From a checkpoint of a small transformer trained on Wikipedia.
Size: width 768, 12 heads of 64, MLP 3072 tanh GELU, vocabulary 9319, 85.9M parameters.
Architecture: learned positions, biases.
Training: a variant of Adam for these matrices, 728M tokens.
Each number is 128 + 24 x the weight over its row's rms, rounded and kept within 0 to 255. Layers, rows and columns count from 0. Numbers have three digits each. The size before them is the row's rms in percent of the matrix's.

# layer 5 MLP up, 3072x768, rms 0.0334, rows 109-217, columns 512-639
099:099170129128130156126165092083158123140167103118127168127148165131149098157134147123112123102159127083133143128096107159136129129122111150102137115179126131115149142123082141130106125089114095110151075123125141158197159080098138114158155172104134137117162154165092141133113155134135130132094105165162097086116102137140098145128137152118117152136159129121069120148141125155121128133103
101:093143125126157139130163101136129131102138138092140136139121141132138137118110115155116111106109095107150111118105146138169147094106123139123117189127140144136169158141144152116133128132133154136130139113155082103120150130139108142101113129142110127108133123153153143152132110131146099099110147166104075107109167152101150126101148162108158079140129149134135111115117142082158135094142
108:124145153139135121127130121078149095139134140137110133127105148134122126122192162175078118143153132095120126101108138166098103074140159127079151152134096090111162107145145098084143129149134138107131147139146138121159127122112103179141126173163157136146154111111136136128126119169110084145153129104107132104086150121169123126119174106137166150133156127118162156200127106092135138125157
097:123194139147125129118103155099162109098139124068150158126131111168118097154125105146133147098177114117129116119085103155111130167130116121086115108131144104116111166161120100134117148111138142169137093152146099094125167179075099113117135115139124162133137140119194143123140102098130084130081115165081082122083118116161116109130119110175131174102100160113145159125116097129143096124120
105:149152115134153102148104162129131113126116095141149146113114127122120130105179136150140134123148143120138119097121127162129126113132103108137120173144147125133130152138112132118079128122116088119131117134143106148142136141118140132090138170150144112154137171084129100112130133118115123135134133158116105119123145142172143129106131126112108139105141140167143135135132090113137128081167
095:143125166156090152115143128109118108165127106102128126149164153107149103121085185160134143127105130114132130131161110108129120161141111127131151154093113110101135163137099108082123171123156156054156135094135128103118154121166109098140121188124158107164136179097155164097146131140150149149096151124084145168119139134144132172111130104101152120108114111138154138149131161136138135162120
083:153121140144115120167171108110131142145127120148176137112120114151123132129144111106169170115109170118167124123144138159097134146118135131132146127128163114133184147143103111099100119156141078161125123120142093095132186178091110160154130173113156101153140164101159166121083109143102136115148107143108141110124142111174146185122104129114145107092145110128091101160131146098156126148147
089:114091136124102112161133164136144119169101135110145112091127119111127116124132094147078161106100150132106122122101141132109134160157173126138138124081090121124098111167119118126140096148166125118128155148160095113123148095123162090111110120140146134154144150134096147099077169173134125142138110109154151112113126102121152132122145138162122122123160102121096123124109149140129130119105
092:099159155120096100172144083089122138127147141150125067127131147144124157126136144108142143132178132108097121166093150119128151139162092158143103112121111157113154109151105126110118132098148101152162133082120092140094173127126106101142163105099130136099178123135117147131104142179089136172145108116141115066139139117115131127134145138135116180149107119122137145132127131120132161089143
106:088138101144154114171114108098117153141146107092128100138092118126160112156133150117147125069148092130125090121119116152100131120172119138117167130126141121074167121167126127122139149113157089142139150154152149086117132082143102127115137169106164122141090130149105156110147082156085103111134126123155148141128118119096108128122123115124137096150114166103155135144100167103097142173147
091:130129108136119080111177116156150108119159153096135186150114134076147136133108114102103137123123138134103135128136147124106076105126113158096116127120088137169151114102123098097139140139143122123174146120119125153130096161099152120111107119098124143127148135099101117159105099112112145116091121099109105160133107116124135148110157102174097139125117117112116136107090123118135094142149
101:125142127091133166129107120091111103164130109091145152138127115110100141159135127138108099077173103164135091136097146132138161107135144135145127158142160109130145116137132132094133111166093102114144160159165147134095151131168112152158108165166101114141153137140163141168119110150153089135100138180117092148149154104134155080104132149138095118130140130183164156089157146132078090157139
102:149103127174159107141114090113117157143116135124157134109099105143138125164123131076109120090179114148088125117113192158090111159119115141135118167148137120135137154102106133102158098157123137138161105163137102142162109146122160119105129146134091135098097159150089134147106105119125124128089134095100180138112129134116134110168150077099091080120152129139168123097143129141109166143158
098:146127110176146118166110094169116104173098088131137078146112124121128160150108152164142118114157130134111152127166156165100141135122132109099168137148146120112116139163087141140168141142128134153110155153117135107137146126131092103113123134159153115119127156155137153123112148105131142098150132069090145116101097130151164155166102133090147159129147105118179132111124098119135106152095
107:110110108109135128163112082122124145140134099127114107123163114136145159147127122134139115064110186115151096130119089185135144115121141111117129106098145157129119137138123114109125110138139112104149143116145152095177090127086116135122109121102146168147123103149167106119067124084118119139105166122127185124156153114070122098144149148124125079121117148178106100150113178120119120146139
090:095094163135106097161106106143095169160159131109111130115093074131129128122180140128137122093106116105113142151114174156148102118137159114109101126158155108140101107140121134131127110174152159168154179097084165145158150123113085137115139093156115121111134120102130123141122167128154062133118127095156137121119126167106153168099145124127134145114160119122092103148139103126077125125140
100:135114145158157095137170084148166147166153096153094100102151109081117148141136136098147129136125159145142124126104132126104134118108157147136130153124129112155147142169132108107102108137164108129186116151110151104112115170088139139168145141144105154161117121105170183136109132150129127104100105103130107127122159111127150132108136075124148121146110089150123109154159086112141100102107
101:178147120113101106191105110143132126172107140164155148155165141131139108113072150096146122137151127113136097122106171133095100119111127179144137122147131131121145093113112131139141153168094121146083161106094104142154169078144133154141150122080109140100111132157111155118129124098104146113135109092135151128132140149091121143132158107123150112140135092126122091151166169145083110124174
100:136106124141107122154135131136178148149119151127114118130138099135092131096137133127184120125097104107152131134120101140115144109138103166113100106075134087123159143172114141138118174177114111099141124113172154156100149164130102081098085144132140101132139141082129169164125114138141122141154146093114132106113150162110107110134157108145100114098146128118161099128127172112115126172105
097:112134134110124104145126164108132115136137130101100135135146153127114090123141095172107137156146111151112150156080149149170137112139135170107171166121134148169142123133104140155105132158127136129127127099131160099171153125121117143140100129134146125127104119173112097141115095111136093153097136182165123129133166139142135119120130152082122134120108150102160158113145108111146113124145
100:141148144141146131151121140097136092131172126095162145132095147123145112157108151139096119078123097087101109146134123121139166121159156121120114119128152116148153125146129153113114127173157139105142130110130134132106117101149143103178161117140122117132158111135128119123073088202125108141157083136140131091125133114131123160105141148106120133142160139109170141124107141124166151129160
103:130124113148120122118094130116109121124134150130110152177138125144064116111103156161101138156109121085106140145091129149163159163126129104078147130072136096160103121121157141153146108106129123135129150181114147120120130133131110095130169114102135097180116147136130102149139137102087160154107143141141091130104122130105170135116126084135117161120162184135114115136127082124146097138088
085:172098120152142111123116158107094168089099140173174143192100118115132117123151156188128158119151092146131127117153149121137110123104128158106143105116090108148161163154116122123109141104154107108096141111140095153166157161103189110156123132113098113165141112101151119157147126177107099101141097125128138119150160109123122124134095145153092162103135140119162160135126152137124126127099
105:138111125123111130114118121179126155114126113129145123118142116155110128189093136138115131131157135166107118168133141172103128115123157121121096134138154079087153127166101151130131138130154138100148109092130095099105133081090100142167152143167105103158133115131159136136092148135110163168051125128107138126080148115118129096128082141123109057094152104157142127092155096089126132137149
095:144146140132132101150107151122135139123160132114139158146145143106103176110100110109133128101086149118157148131176149124110128167155109156168135150170068102120198119091146108127095131124122078132120089149153167138139158140124160119136104122131094113107118138145114150128163122142139092126108102168130132094100137119174161164144141141147138130155135106155129114107145115081171117138131
096:119089146104129140114117154145133136140123094116179161126134104159114128161154112137117117098119098158170095140136090139126130073100145129131112099089069152119157127107152075147111096140127074164122147118124151114084119117089065098163092145150086132140100127107174111165090136134102115118091136143107107143129106146127132108086127123158125127124153147120134117127135146081108110118137
105:132118158142125121118145134082140099148113117099154107152117107119119127129143130114154116161148082162151102116114182125100101121116130113149138104113120128132152129136112134123108132140132120139116152166151134160117143089058120127137178112128120120150139167135118158120148094129106172112083156134110128126151114109060157162165121104086071139068152113120139127186122101156125095130166
092:159164133112149135141141140132127126119183136135130092112179091128098102161121134100150129146140143128165125083158098116109119171081169101106132128184135179144139147118139157090132122150099080155149157112162143097162101134118082130105144117121112109114136179108102108119141122132089110150143144137125132134090105140149161150057130174093102131129140110102137131178155160152122073148168
106:147154112178100104162109129128149130147100113129118138176136101155128079137118127151108124095141139109117128130126125111089202119118095141129124178137092109140125140134143123146105132176119145123162103096144120121147107132116112158131143161151123122177159132100166124110080129158147105115110101101107111168126108107165128139108123150098148112115119127135141111133118116116101149150142
109:098141116113089141102144098106180115142139117088126130133131104149074139131155147097114127078127116099128145140096173159173122151153157132093126156150132127157169127098131102113116143139189166112112143123114127119120107139105099136131134146117083120108118100186185155148112101161122102107118134164065102091142097139110103140114125093100102128130140154129139099100150105085146091124161
097:168118105146091071126151113107166120097138100135157130143202147117102121160127132114108142109155103145155091126164146099111138166123172080129158133154089149157120127133129169147110120166120124155128113098127178108189106107115152151118152112134136130185091117133137175082146123150151146111070119132081148117103148132082116138128106138114085121166155140161109098137168104108134132097165
097:115127124138129120167131100068152071109151105081167152145154111134094113122118155108163143100125120123182110125121136099128131109110145130128103103121100142098114122107127114116124092148083130144108131141123171086119136115157078109106141124143158103168163114150105128116144117127088124113091069104143102145136139104097160149161120105152148124130129106124154108121107177141178114151142
109:126125122125107142165153093126118154126110110126182057149114100095132110099147127110091131161173118145144136119112083100112137134155119174150120134094095093114178146185115137110103138135127124167136166082134100126118129114145136107151144129122115126182114130145132108116117113117156146106133145130131161117134140142116123132074131095128143174123145142128124102138082119118121141159132
107:117160119150124146138168111162150145147158122136144130154122158139118134122090135111104151145142128120101138098125150132185126116148135124126118147162137128128101131118135094130098117121164149062139112135133109150148147098129150137136138108109105090125125143107162091135121138132152164157100082124092120150145123154129111114135119155135097092120134182134089117142149102129139110096125
099:141095142137070132131147095116111105088105134142114139124118140156139080177119151117106118103147122141160149152088148149137103112119057132136118134087141160117148148125114100092136131125133104143173168122104163137114139134122115164144162119128098158098138136137139183160139139145098118156133084139137140117097166166162157117134133167134143155100152145068076124116130108131140104125102
102:156100142147102138125129144132139163144164107124132094092114094126115123153117156101151139121178147138136063133120100078156117126096124136140107087094148141080154174139089116117110118147115127116176156099125133100129094127158107138157144148105122148159156155112115098099140093157148150101107112163099145147148108142090159145098131086112134096128138119197125130134100150132123112114097
108:171123141173118113123142132117141173128101151132179110156158122120127148108117129188134135087143090138109099157072105137146101133091132136148148131123143116127147111090088163096115150156180141136112130094107135126138113110090105084146143136112149119095138096151112093087078137098113119194137125081112162148133101164126138146156116142114109178115162101125151124125170115128110120142129
107:126124103140110131167145117164155154124073117064118113103150075117122166132106126137156179121170147164150112124154170141120122156158123124121118077134146158110112094146090097107098116138175166154141133087129129144113122136159111103114104178124122149169109123148163127087096123100128123158123117129096115117161137139169183104158140115087142132113145107135128113139133071085104091168114
111:132117123147107133137090146132145141131131093100158132124102114126126110113145102113156142141136117171136121164157137096159111144139125140104156140150114080156170127146096142132123164138158139150116108103171129099096152083104095151104150131126121082140109137092126105140125100116101124126087145115146180109121160135099162127139133097122096146134128113181119135141171077136109134110180
092:098077156124141108144128129128166129105152096123132155091122161102144125160101132158129125103096110150145128110127119188126169128084143140113132135138159155115117063090131111096154120156103165111132128132112120135138114109097141131103134136140167117165142107137083081140115109104134123138131146121133144139141148112113126154161145120160122121148141135098155125113145160138160108127138
099:114139179103099118145136100165112117126153154175165114160136154120108137126096131160151141139123152159137133121141135131098138121133100138110161107144113150133148106122135113117144112118175138136113179099133152135103100142145115132169129147139167103188148153139072117124156091136131120161123136140133101109136133136107133158144088147145139124112112183163132153116118130168133127106140
094:085131135096099135144148144120145099138101135143171150144146134122142063124118136128104105134131107113108120098136145121125112125130128128066128158123150113115121137099065114114112091151119128144168147129128128123141109126129188164175119115108119183123121132085094108158102099107114091175103150153107121193131123129137136081090167127142094133128110159140129148169100084134129154158111
101:179130155141126124157097125131139091136110168106152119125155136148102132102121156163088129114107136130167117116089124100106113113126130149102119144104169142151143155115104096155139098148123112128205176141146120124111149185084165144136158145112133086150128157098151155127092143118143153131118166161099113118129134106142119124144102123128140148140118152132143138174106135132129077135139
108:115125110105109125125086133106124122131116127124148111117127129168151142143116162102167148113147125150150148090128149111110084130136148107110133161104153147113106165116116077154115128131164137105119121157151199130129089121152121086149104153191132100126153169153144103127132129173126069154137141122081112139142097152167135173145116115098104094146124097153180094109099136115124117119072
098:091164131141130132150102129086114115142080099107113114092144131091095170128184108119144207109143139132139114063112159089169131115107128097091176154106081149160166091088068138094112128137111151104086076118178131128112133119120143132186150147125123112098103125101142140127127144143130145154094125093097163127116155161097112136105134113128125083154133110172152108111089149088119131159114
102:143143122135121144133152118094109086136100123146155151173098114141109120150111145164146100147153120130156141149114128120146102099100132120120165164085119149148153116111101104119088128136139135105098092122151090108162145146123090129115169134133135106186146099145144105126126129118137121133090135127126121165154172144153150146108140149157108124104136135139093130145144147092154083136153
101:151089145118128128163110144136143067085159124112145140128152140125105106151123178154095129119107100144145117099134125103135144169141135120118118113113145165130132107106129124131102137090122140076168107142134072125176120132113120143145101154127144121101162176141110153102146109167116140129080118159100111112134152144099134168092120185129104139101184133120139125151119128125145121086147
098:172096114151180137114107114196097163126129116150125156086098096139131099143134155147126113127129121148144120170113142108175114124101152127093142149171168146106136131157096139117138183153133134145168149134126106102110089161077126121112146133140124115154151125116107125177098126093065130143144140158103177149104142151128176165134120100148121085116139166162138116102157104113097124133118
105:151134151133143128093143081131149126122143081125158148126169115161120109173133127135101168148102116149122131110131161123150097144152149096113147143097133108146124127133172150112132172124137150136129135144141070092151154097115144138148158116088148146109183122138136159145097142123084125154107137112113138098134117160133105096130131121137145118093116151135143087134175124116126129143106
092:099119088126141147143119140127128082107144105120105155182158131140078120145094141092107132126153153135152163149162121143122110119124136120109108107084116095148128086124156125155103135116156097107143156142120127097134140123135125114104121156135168088104094139123148149160139148174123094140112135144092137136154161157126113150142084135159173134158158103149112174153163094083148129121137
106:137131107148140116149139127129168137099117110107152133168141117131067144139157145089099158158087131147163100140112143095124154093151136174106120110183101087146136151115133124086109170124135179124148153106181119142149145119102117155152148122116129101112174122086131128153133142142088110115074111130103150094106155168114133132106126158127073121141122113118125118133145085108153113132107
104:158096110177114097155111120151120097150121100117110146175119120089139122157109134125165135149114104120139131155097160088121170112140101141123137125115142125103135098163133124131098132134111121136119136162149124133117137136173134156129165094105096117094109125127121133127120083124145121129119109121116157126139156128144161134124076128128115100134114122114124107116117118141147148095126
098:143153109139124126139118102085158120112129109143136129139154082112113102114170127094100127106162148136156135137185124148097144144129140122106104110160094131122117156150151100111117131126070114113137149112126118144099132126082130167111141113129131122135149209135118155086121078157097134064150141116132159150123137169110147151120084132129115132129129126150116155127146103153135114094140
097:179099157172142124124164100126159177128157153094107124147142129118109083154094145164077102102123105130129136104119138091147104127131128176116149101109164084163165114144169133111164162102104143085139190145140152114105170147112120144118120133169198123094140112158120118102125092100133109109131127124091111120178128111137126075142096132112110109125149142144145093117133158135130135132158
103:171125138170105118188118100143114112155153116113118163119165110155132153155111186137127110122160101150107097093134178129185214125162174120106120134132147142157123134135147094099112129134126114135154124139096165130112077122152104128202158127124099130146125120135112136100137129144131149128127124123075094134141142162097156134136136138132118126092128161131158108080085113127111115087156
103:182148123127101118123160075114174158159147133108117116134114113189099128118161153101123163082171125139110115119138093150116146092167091125118113095107164082132129137151103118140126144133128141088140100103126108125192145169094105164107135136159127132124124153136110153108086118139143142127099144113149151164122151118113122088103149145106103109118122182136115069150130168124124123132152
090:090146150117167103111157146149120106140095128167110114106099122139096096144128140171123128103113069141167114144158126125132113146099132127152152124109119122150099130140111121115147141160173159156211147139115103113112103160104097141181116086162101145145110112104147135102135156144110110175144126143098102122129150135127152166122125144158134126099159117151107149155159162128128129095119
087:111112080135111142099100118083098101114167118119112125149153138106128158138128102139116126103141146144109099124136137089115115113131136120104158137130103115121146152131153172130148117114099116106116138153157180137117083091146147111150168144124087141153148161167149092102108097100152185134127125143155101122158144151120151120123139090169108144118120134105150114082120145099166137112143
087:158142112152139150133139131124165106099152107112136114117112112099133119138166155146145176138132138089144120151134107124104160118109131153089135107161118112143154163106092116114159138130175132111140163116114151112149125120166085121168103154116159095065186146145109106148089128105118144124114142173134093091129154127121137163089145132151141143119185121139108148125144142119136119162150
108:122110141124160133172171167134129108140128095133145160148133093137099139153126123148115107122123110080152094133111161123119141082110155129123143165141148140125136144121163117113132098172107129160110126106135157159129159125104117153146165129124146182157144125140145155136158106120126097109140095130082152115143169113105170137142148131162127120134183081157147101144140140135162079157136
101:150153133154159117094168142148156170117135108120114064106128142153164155141131105144129129112109093147121137074142126065156146157097141128120174105135082127107128162112145119117119123135160145130139146084086139146112158118116112118162070151163154137113159129151174127117114093125123155185145132099160148089128132129144110113148141126100159119130123113151113127104135125157112157127184
099:145108150122106095102133126075128122141135144137115109130125100096123152145137116114136165107145118107127138123098111124108094139119124125107136143104136099161154126118091151130112121197143096158119168088113119116116146109113111157119147105159104116126151144108149150151153120137152102151144117128136097122132093135156141153112125104120119140107113125167077125110130110144120105143159
110:099141114156103105111101124121177104151146128135120148119137161108130141119158146130115113130095086105103123130120122128133129147135169136108101116126161151138091190138106159142073152124106125109154095157120130133171123121118138147140167120129113133146105134143129175117075130129083157170121101109147124155098132159120140180161121133153129110150158137157123091111178110137099140141121
106:164142154139148105118083130198127118144143110129149138157130158086133107129125126129141136147124090138140129133118149119148136133118128122084144146139175134095161084111097089118133080116092148133149125083155143073138112113144141180142153144105137131136096122144112115147149143111063094143100148141139167143133134154157151171115077114151134103136144111115101112101103122090162078144092
099:106132133159130097115103162080134121136144154134130114144118122100135149163150122148105144168089164097112092128168157139125121144121174130128109172159115124153106137107165141122108133152148104105150155147162092103132133157124126120098101135113091106145169122132165123155146116160149107146169137158112177096105104122141113153146157151135129149094156109160169112072137132154122128154132
098:159115125118122124150136133129125088163091059153133155165151158119101112134109127130141122117140166156149118116140145133094097132106159143113131163145077108111113109120131124145111116121138117163141123117136110142151138123112105157081137130168143127135122145144157166111124094138126087120116140137130110128141136125142132092125160148120121087096122162109153135169138103107121144149134
096:133146123093107147125089109081144130083166122112154133108160100134109127138128135127137167083118104141171130136084130100145086128120117085103137146113126079150144157113076097097124133168137135096111099173117099106112133079094121141167126107102184166140156135136156114115134122136116133143136143140140129162134124129120158144127129125140102126123138160161136132104139104081125097124106
103:140119128143081115156144151142121092105140126117142087121145142126120128137111144152114191113188122106102137108110106131156106127130128137130100149164110149111166130148126130133108144098100106121127115109119114105124108134104157092106099135131061119137175147102141158162140146151099141135098108176092118132147137127130117128103145154110168158123089092064134136130131098089114148120144
100:119139157116143126138179094134151147140096097149121146110137106127082114139155118125096073155106128139142098135158131132114119102145127162117111127134125129090131123118141166111124153117101128104146189130147150147136113127158118119095146138142140147132140197149153162098134087126073109110114163171064149150124129128141146086100060105085105144154107178132117117163122150124120160135087
106:114126126124095095133157122128136087099135105129151108118099162143106123132152116136117172129116127128111121115128114149095129144140144113099133181116102124102104136127141130121126096157160120100154137112168139122111091132138177162143068146115111134132128137117171106136091173102091077130121149148154131102107137171145107130123141157122109142089114141163122125147163115085144112126148
105:136146124165115132122158077107096150155112086122130141150099123158160134122143129116142110140183095168130144110078090111153166107094143153145163122120127086147144146110101088083146146123182120087130108119136097143105111113095119101153109127134080137180108147084130095157110136106119141084112118092126122117160121142143163116137175085113085146106182116154128118152139123115101088118142
103:091136156103101076173108114116118148133112139142111158092152091152091119108145121087159131154176079137129107142166143138103129130144133149080097099102128100148158118110150139107120144151176122095094099142155135172110101126106136166143114136111154162145118169130091157113112165136090088151120115107128127171142166133138133137079125056099116126112154110152137105113145115107115150143133
101:103159136149110125113135118086131125130162135153137180096150122121164099177116116115121178124156135118134094142119125143150152139134112153103116169148132150137104117120169150103113138102163092128149119102104135158161123135138152153100128147117110095092157180103144115127125148134155137136120123144083118133108150121105193085101114128128079121104102167140109144117138115103145090093143
095:163104130116123080139156156136125128101067102110152121123176127176116096125117131140168151144159140161170139110127145085095121175150137142114106164139184135110176144168120127105098138116108131088118085118138119104117139137110106172131079172104154166117112160163150163104128114146137092151117151131114141135115119157126110098104104112146143128140101185099121103125112097105128122126102
095:134104138158152145116155140139166150104114108180149128130109103117094104153138103111150117091132126148101116105158174131137144129143129109082163075156119145123087140132085100121124124159133121133128143092106123093138158139149155117140151138145111097129134134153154136126111122158148138115135166104142137108140082155132144092091119130122148137158137164114123078119090142129127145110124
106:114083120173146156143148093124124126135136082144128132128112072103143118101119136163132136152134103137146117096166149121135119091170141144111141104115153100095102130114182142086125156130150161145174148084125114142098137088116116167138130163121125099141157137174126156134115112117133120171137154096150128147159127155123158121173134135121116097141145158111116112130167135112101129127151
097:150112154138122117138083126134122150125134138101108099126120147123139124147107149127054146113093155116149139140111148113141137101157153120093110131118090105191130105107176103131159116131129090124123187143149116094134092127095121155121096140134129150113148108124151144139070137167108154102096118082123102152152135149140172150162129144128100131146142110142105143123134087121111115088113
097:138151115111074100138177090115151137130166140113134077119136118090129119148126146100073128147135123111148114140135121128124116103136100085099131097097134111138149164144172086100096200136070091166148161138118167116122113174113130098139101138144135158111135152142136148111120137176133149115150106111145078114081124151082111116123129157109101141092146127156087110149115110100124124141140
101:132143103132088152092154122118154130136128061119102151114105109140144121166115135131167146124098092164135106106109120153140162116130137123136130158125114106103149140117180130104134137130153168116130118129128090129102160133121117132152149098142135096134128141117145126129133122118092146121135151144118177127129097157148114172116100074132131161090108155155122147157119111097137106122074
100:166142136136076134132107091115161104133129131154105164106170101165141129137139142131145103147142123148176108072104167108100126130137120113125091151090111122153173121102162094149112155141109075087115110117143138133128087131116107178159130150125138169115171153140131156096085147136092160157104120104124129149126109134115131175155107148128079121102136095099154122101121133108106123189102
102:130113158135159127147150120076093150116139079086148148108157151159115107135087105119106147147126167118137096132101183147087113140128135149083091103150141115148121131106112111114124149152147132129121108125121156154121146139109143108179119127140171105124121155119145099146089084098102137153131162126133142104088171144106139126159127102137143100116146115121163133133148110055142106133167
098:167140129153093135098150125194126124122146109143111088129183160106105137125141162124122130102137143123146099130136119168116135160136120120127174111155125127146151150159137145127113150140129151102170138114122172089132134141109158139113129109132134130102140133168098165108138094167136137168121136123094127106131122148147139133112115102144116164135112161147144138115128091103121075143130
105:133153110109159159138152112161118142132101129085138158151151104129103095141110143140156138139135100144146109140141122103166121182135145124134136152072084148153146141105109110137135152127113077184153117137129146098119109173099125123167143109130123140161139134143114135121115148107123148135144145153106103157158173160117104118088121108164109114090118116114147150141116112131113106139180
104:147098118142092130144093140129094103177115148131156121134146102166100090103130111111128131139109153181174150122099149113173167185098147096131113115131117143125154140123090115145136118175134123130120147100130133093112123129157116159128120170152134118109148164104161098144138127113135131165086134166110136185169129141109110112104117144102115130110155146133138112112137145166086060153165
104:091121150096081150119113132105120125167122152117112155125168131130127089161151124173172155099107160127152146131122106130078126154116084155129121172157133124111141118158130131124113112132148075099126106114125154076099092118114112157122107169139118159130171125119127134132134124134127116163156116197133116146108093165159092139108142158130078177122131128107105110154135101126140130172133
095:115168129146098100121128135117120160131160123110123133122123082100159146146168138143106099129138173114113087151085126122115127111150147121115162108118114125162144114106118157104080127133146141150156127135156090132133096095121106153089139175113146098159163124093100111109097157152123100111099139116136164170103135164143120148125114130116104156134160135129091121134140118089158125139105
106:118123101113099120116128088136122113134125111148125128113152134117106132195143132113114135089108110126144116101099134118130104122111146124157139113089128103137130187134100122127158155136150108097116149097100078096117146111137120086181161101109122170134117154161159158124123169131104120111124156131109165119083119137169104128104117125117143093102121125136130105171161101118147123114148
103:169165134110156107139138134176136121159121111134125103092127162134134122158159125142136098162134154150167119106154146071092149109142084111129113085148101101129117139087095105108145112141111123104127127129111115149115130100120082109158181145168106135141161164133135151168172114111131123159127121092140141127103081145078141120107125141095122154095161147103158138125125121132149155123140
095:114165137107142134118101100081109112109123130146171124131133119148148167150132109108100138135117113124138125166129142085108103116126133125122124113110140079166110114104164157115104155115111145143143120114169115150070143110126101085110141100109172120159109132093150150126145096108087139134119124124062109166065122128122176149136194155156121120123093074139143169119103129078107098153139
091:151128121109094155124136105153126124160116133091113137148153117124099159145114148136118101113164110158134140169106073101171100115100153136072113122175155137128123123088148155085134092136095137077153132127145130105138098125156133109095099105118155129133135111129142133128134126197121116100109120129067149134177115109145163133133140090169114135102158133136144171115124147145141168113112
099:093126110135094114156119130130107160122132123156145058151136086121103101127111102174089088119112133149148124141147105086115140144145170149108161110150115113129111136112120143121133092135155155128108189076107114134091140151156111127100132147161119121118099097138122141124075090147118099109148103108117122110179127163118120154128152126159131089122118153109090112123129107104173115098107
103:104175157151099153145140115134120136161127137099133164121134127153106133129133143113071165114142124106133120112142141121124129169156098126103105150100104145158119160100153137127150114090097111132116132152129114089151112158097103103150157115162116087150132145142109140129101122143112142160094118151142142161147123123121123122109134162124159120067162097094147134143163159157099119100129
105:077150141091127107124115117127134100152094149161153156113156135135088153130141105086127119151184156125149120109126118150065143130130131139137101114128148140119120130123116159112162145132141138108142126124146115101101129123163121107119098139146127098126133132165092096104102143143153101136097161166134129142091127159129147110105165145139145119152138116128109126095107099137169099136165
101:141133121115150167112130134100158143138168100166128143123133128159129115095124096136119154120144091128108117147185127162136092137134153105112169141133119110134103102101114122153112144130087145153130153126089163103131121129150131104096164133139125140147135127136154173118118134169137154183114127119102131130129143139130137103158143131108152128141177120119105096171155106133074151104104
104:149123130124140109118117150167163127127107128139124131136138104098133107165121105116058131092119125089162146145117083090118138101106140175087114126110149081168147122101129113105135156143151146135130171121149114115119143123086088163103109129166152089142129106128113162132149170153105141143106130122130160128132142121118149136117118165145105161134124142129116110139124127141142149153094
110:152094143143152101148105144147091079134122131135112140159137151080121143114130154145138151120148155124178120110133151140145105104150175138100113129105125133174152114124151099118124115177105108117113165164130152096170142130103135140129115105151147119135136115161092124137114113171122103144123133090137164154129101114096168147118126173145130136125142149113088153095128072088161131102116
100:146175145125102146121143149125150093101120096118142140156122138123121107140140117097102129140144107156125100065136102127104136134153144166097125148154109088138115117144134157085149148151179149083145125149165115142115123144120117146110138144133119137143121140106161131118119139135166140134108110105125155127136149151083097116128096113115066131155111192139144117112118123125140134120106
108:085135103172073077168133119153140109162095137094132123171119175109086165122085152105184099157083131132142121110123156103108147132146159165086127121127139140135120103136122159110174155118096126128118129109108137139111147110119143137135170155098124129142111147159122145115170115118162056128105108149139149144136114134118120153106126172142127102131128119119089101174116119113084148140168
091:151136090173129139107122141157152118146106121131096070133162111114151134146114116137161131092123163110112143162134113130129086096149114133123148152148171131117110182154128139103112093131147125098162135068163114113142134106149127159152099112138169162132124173140197114133141160112082157118131119138116126094146163164159107103082150119142110154162132121131085116133160112122182117143079
106:096159112158122116134124096113112124133129153115109135114106064113109108164135118145136100141126134114124141122112136130108162109102150129067148140065135147129109151133144072065108134160155151164126168116155140110163128189077129145128118148159136130112111148119134111112116097147087141096107106142102115187119131119084111141106115172147102154144165134153124069124106137165175136153112
101:090119103146091107130155085166154135113139121104135155149144094164116089109106156112107153149117153168125153134104118114111116173105163122110151151118114109137115124112125111130119164124097101142148077099147125150105131157106110146094146140110103087157120171096161177136098114145152092118127126160147165094124123115153087118073104131183117122146154132162120147166161119111143099074128
103:111143115150097131165156121159191143166141070131151139091168125140125119144105080158139146110170134148113134139145113159112120125160166148156173132142137098108127105122122155112110151108189099143130118108116118093094138119096125150144118132118133154150118147094116148158085147126150120127140120142094143142082099113096121098143120133184160121080141114146147138119161097082106105147094
104:082165106131145021143107118130113106147115119118145138094121142157123092121181116110156139079140071136143134118151111126105157155112117113102161149159123169105114143134106130151111119150129093125100149093105111087111137149112086141087136146131124143156117151127118115105116165142123084139144110156094108124112113153169118147123173125168122134145141101171089083114122122142137122139152
089:111176162131142152147167143118130128130110114110145160120165096098146117166118158089163136102138120136174130121175133144157168123130134113119094089123104112112129137176147139163133154179137085113116120121138092107115132131146117114150119164138162087109168102105137151130108132104152165119092107138134130078118104154094175133124094132109122123101162125136145149110103139117137141110121
100:159140147170092147148096138129146130141144128145131149144153107117149175146112130132093132140110104184121126113099107102102127109111132120077145107124147126162087070108124103111117168174134122122113097135154113078118094097128135153126127145141146092156160168092107122136106133114099147137107133139152127140121142121143116125118163132112167138108144105156128174162115095143132149170095
108:126126148107091096150107076145146097126090098149108160120154150165141113181122140106131120164083158145109128133143152177162149145169147153108131151131087080134161108117136141122133135119108113143104139121151109135137134112068133130125156128119140143099151123114180132159140119144091088146086088165097152105120130132165179136119161160165160124129132138104145126139129123087134143100169
103:157125122128100087110104147127165080191122134142121114170180139110134126114140137121094139125141105111144120103154085141090100177150101151137101097103095147138128120114110126114141162173138131104128108124158099155153130123135096084123138134120170116139134121066096120071107079159104128124113142155133151132108146122139131160122136116081113144101150129121143156126095104111109096109126
111:134173147123064152119159103101142077133097130136142111146112158085082108140102112116122096101187098114146121177166165118136120097171102154073128162141163134191148164151121148132147091112122085145136116109137124148101089137147096169161145154137100138136121150165135124136115176143079136141087159122108099156140174122140127129097117133163102117135135139170099158128142101110103129128099
105:088134150168089116163134105057131125161158144104142156138148140151151150143130112138135147101123111130132134124163115101135104124114113146094166164120118147157118143132106120153121172153138155110131106113118128130144150169148079116106152164166105124103136127113131137140116117162146074151163093155095147127121115144174137175114129121063110139088158123172158087119068153122093139182118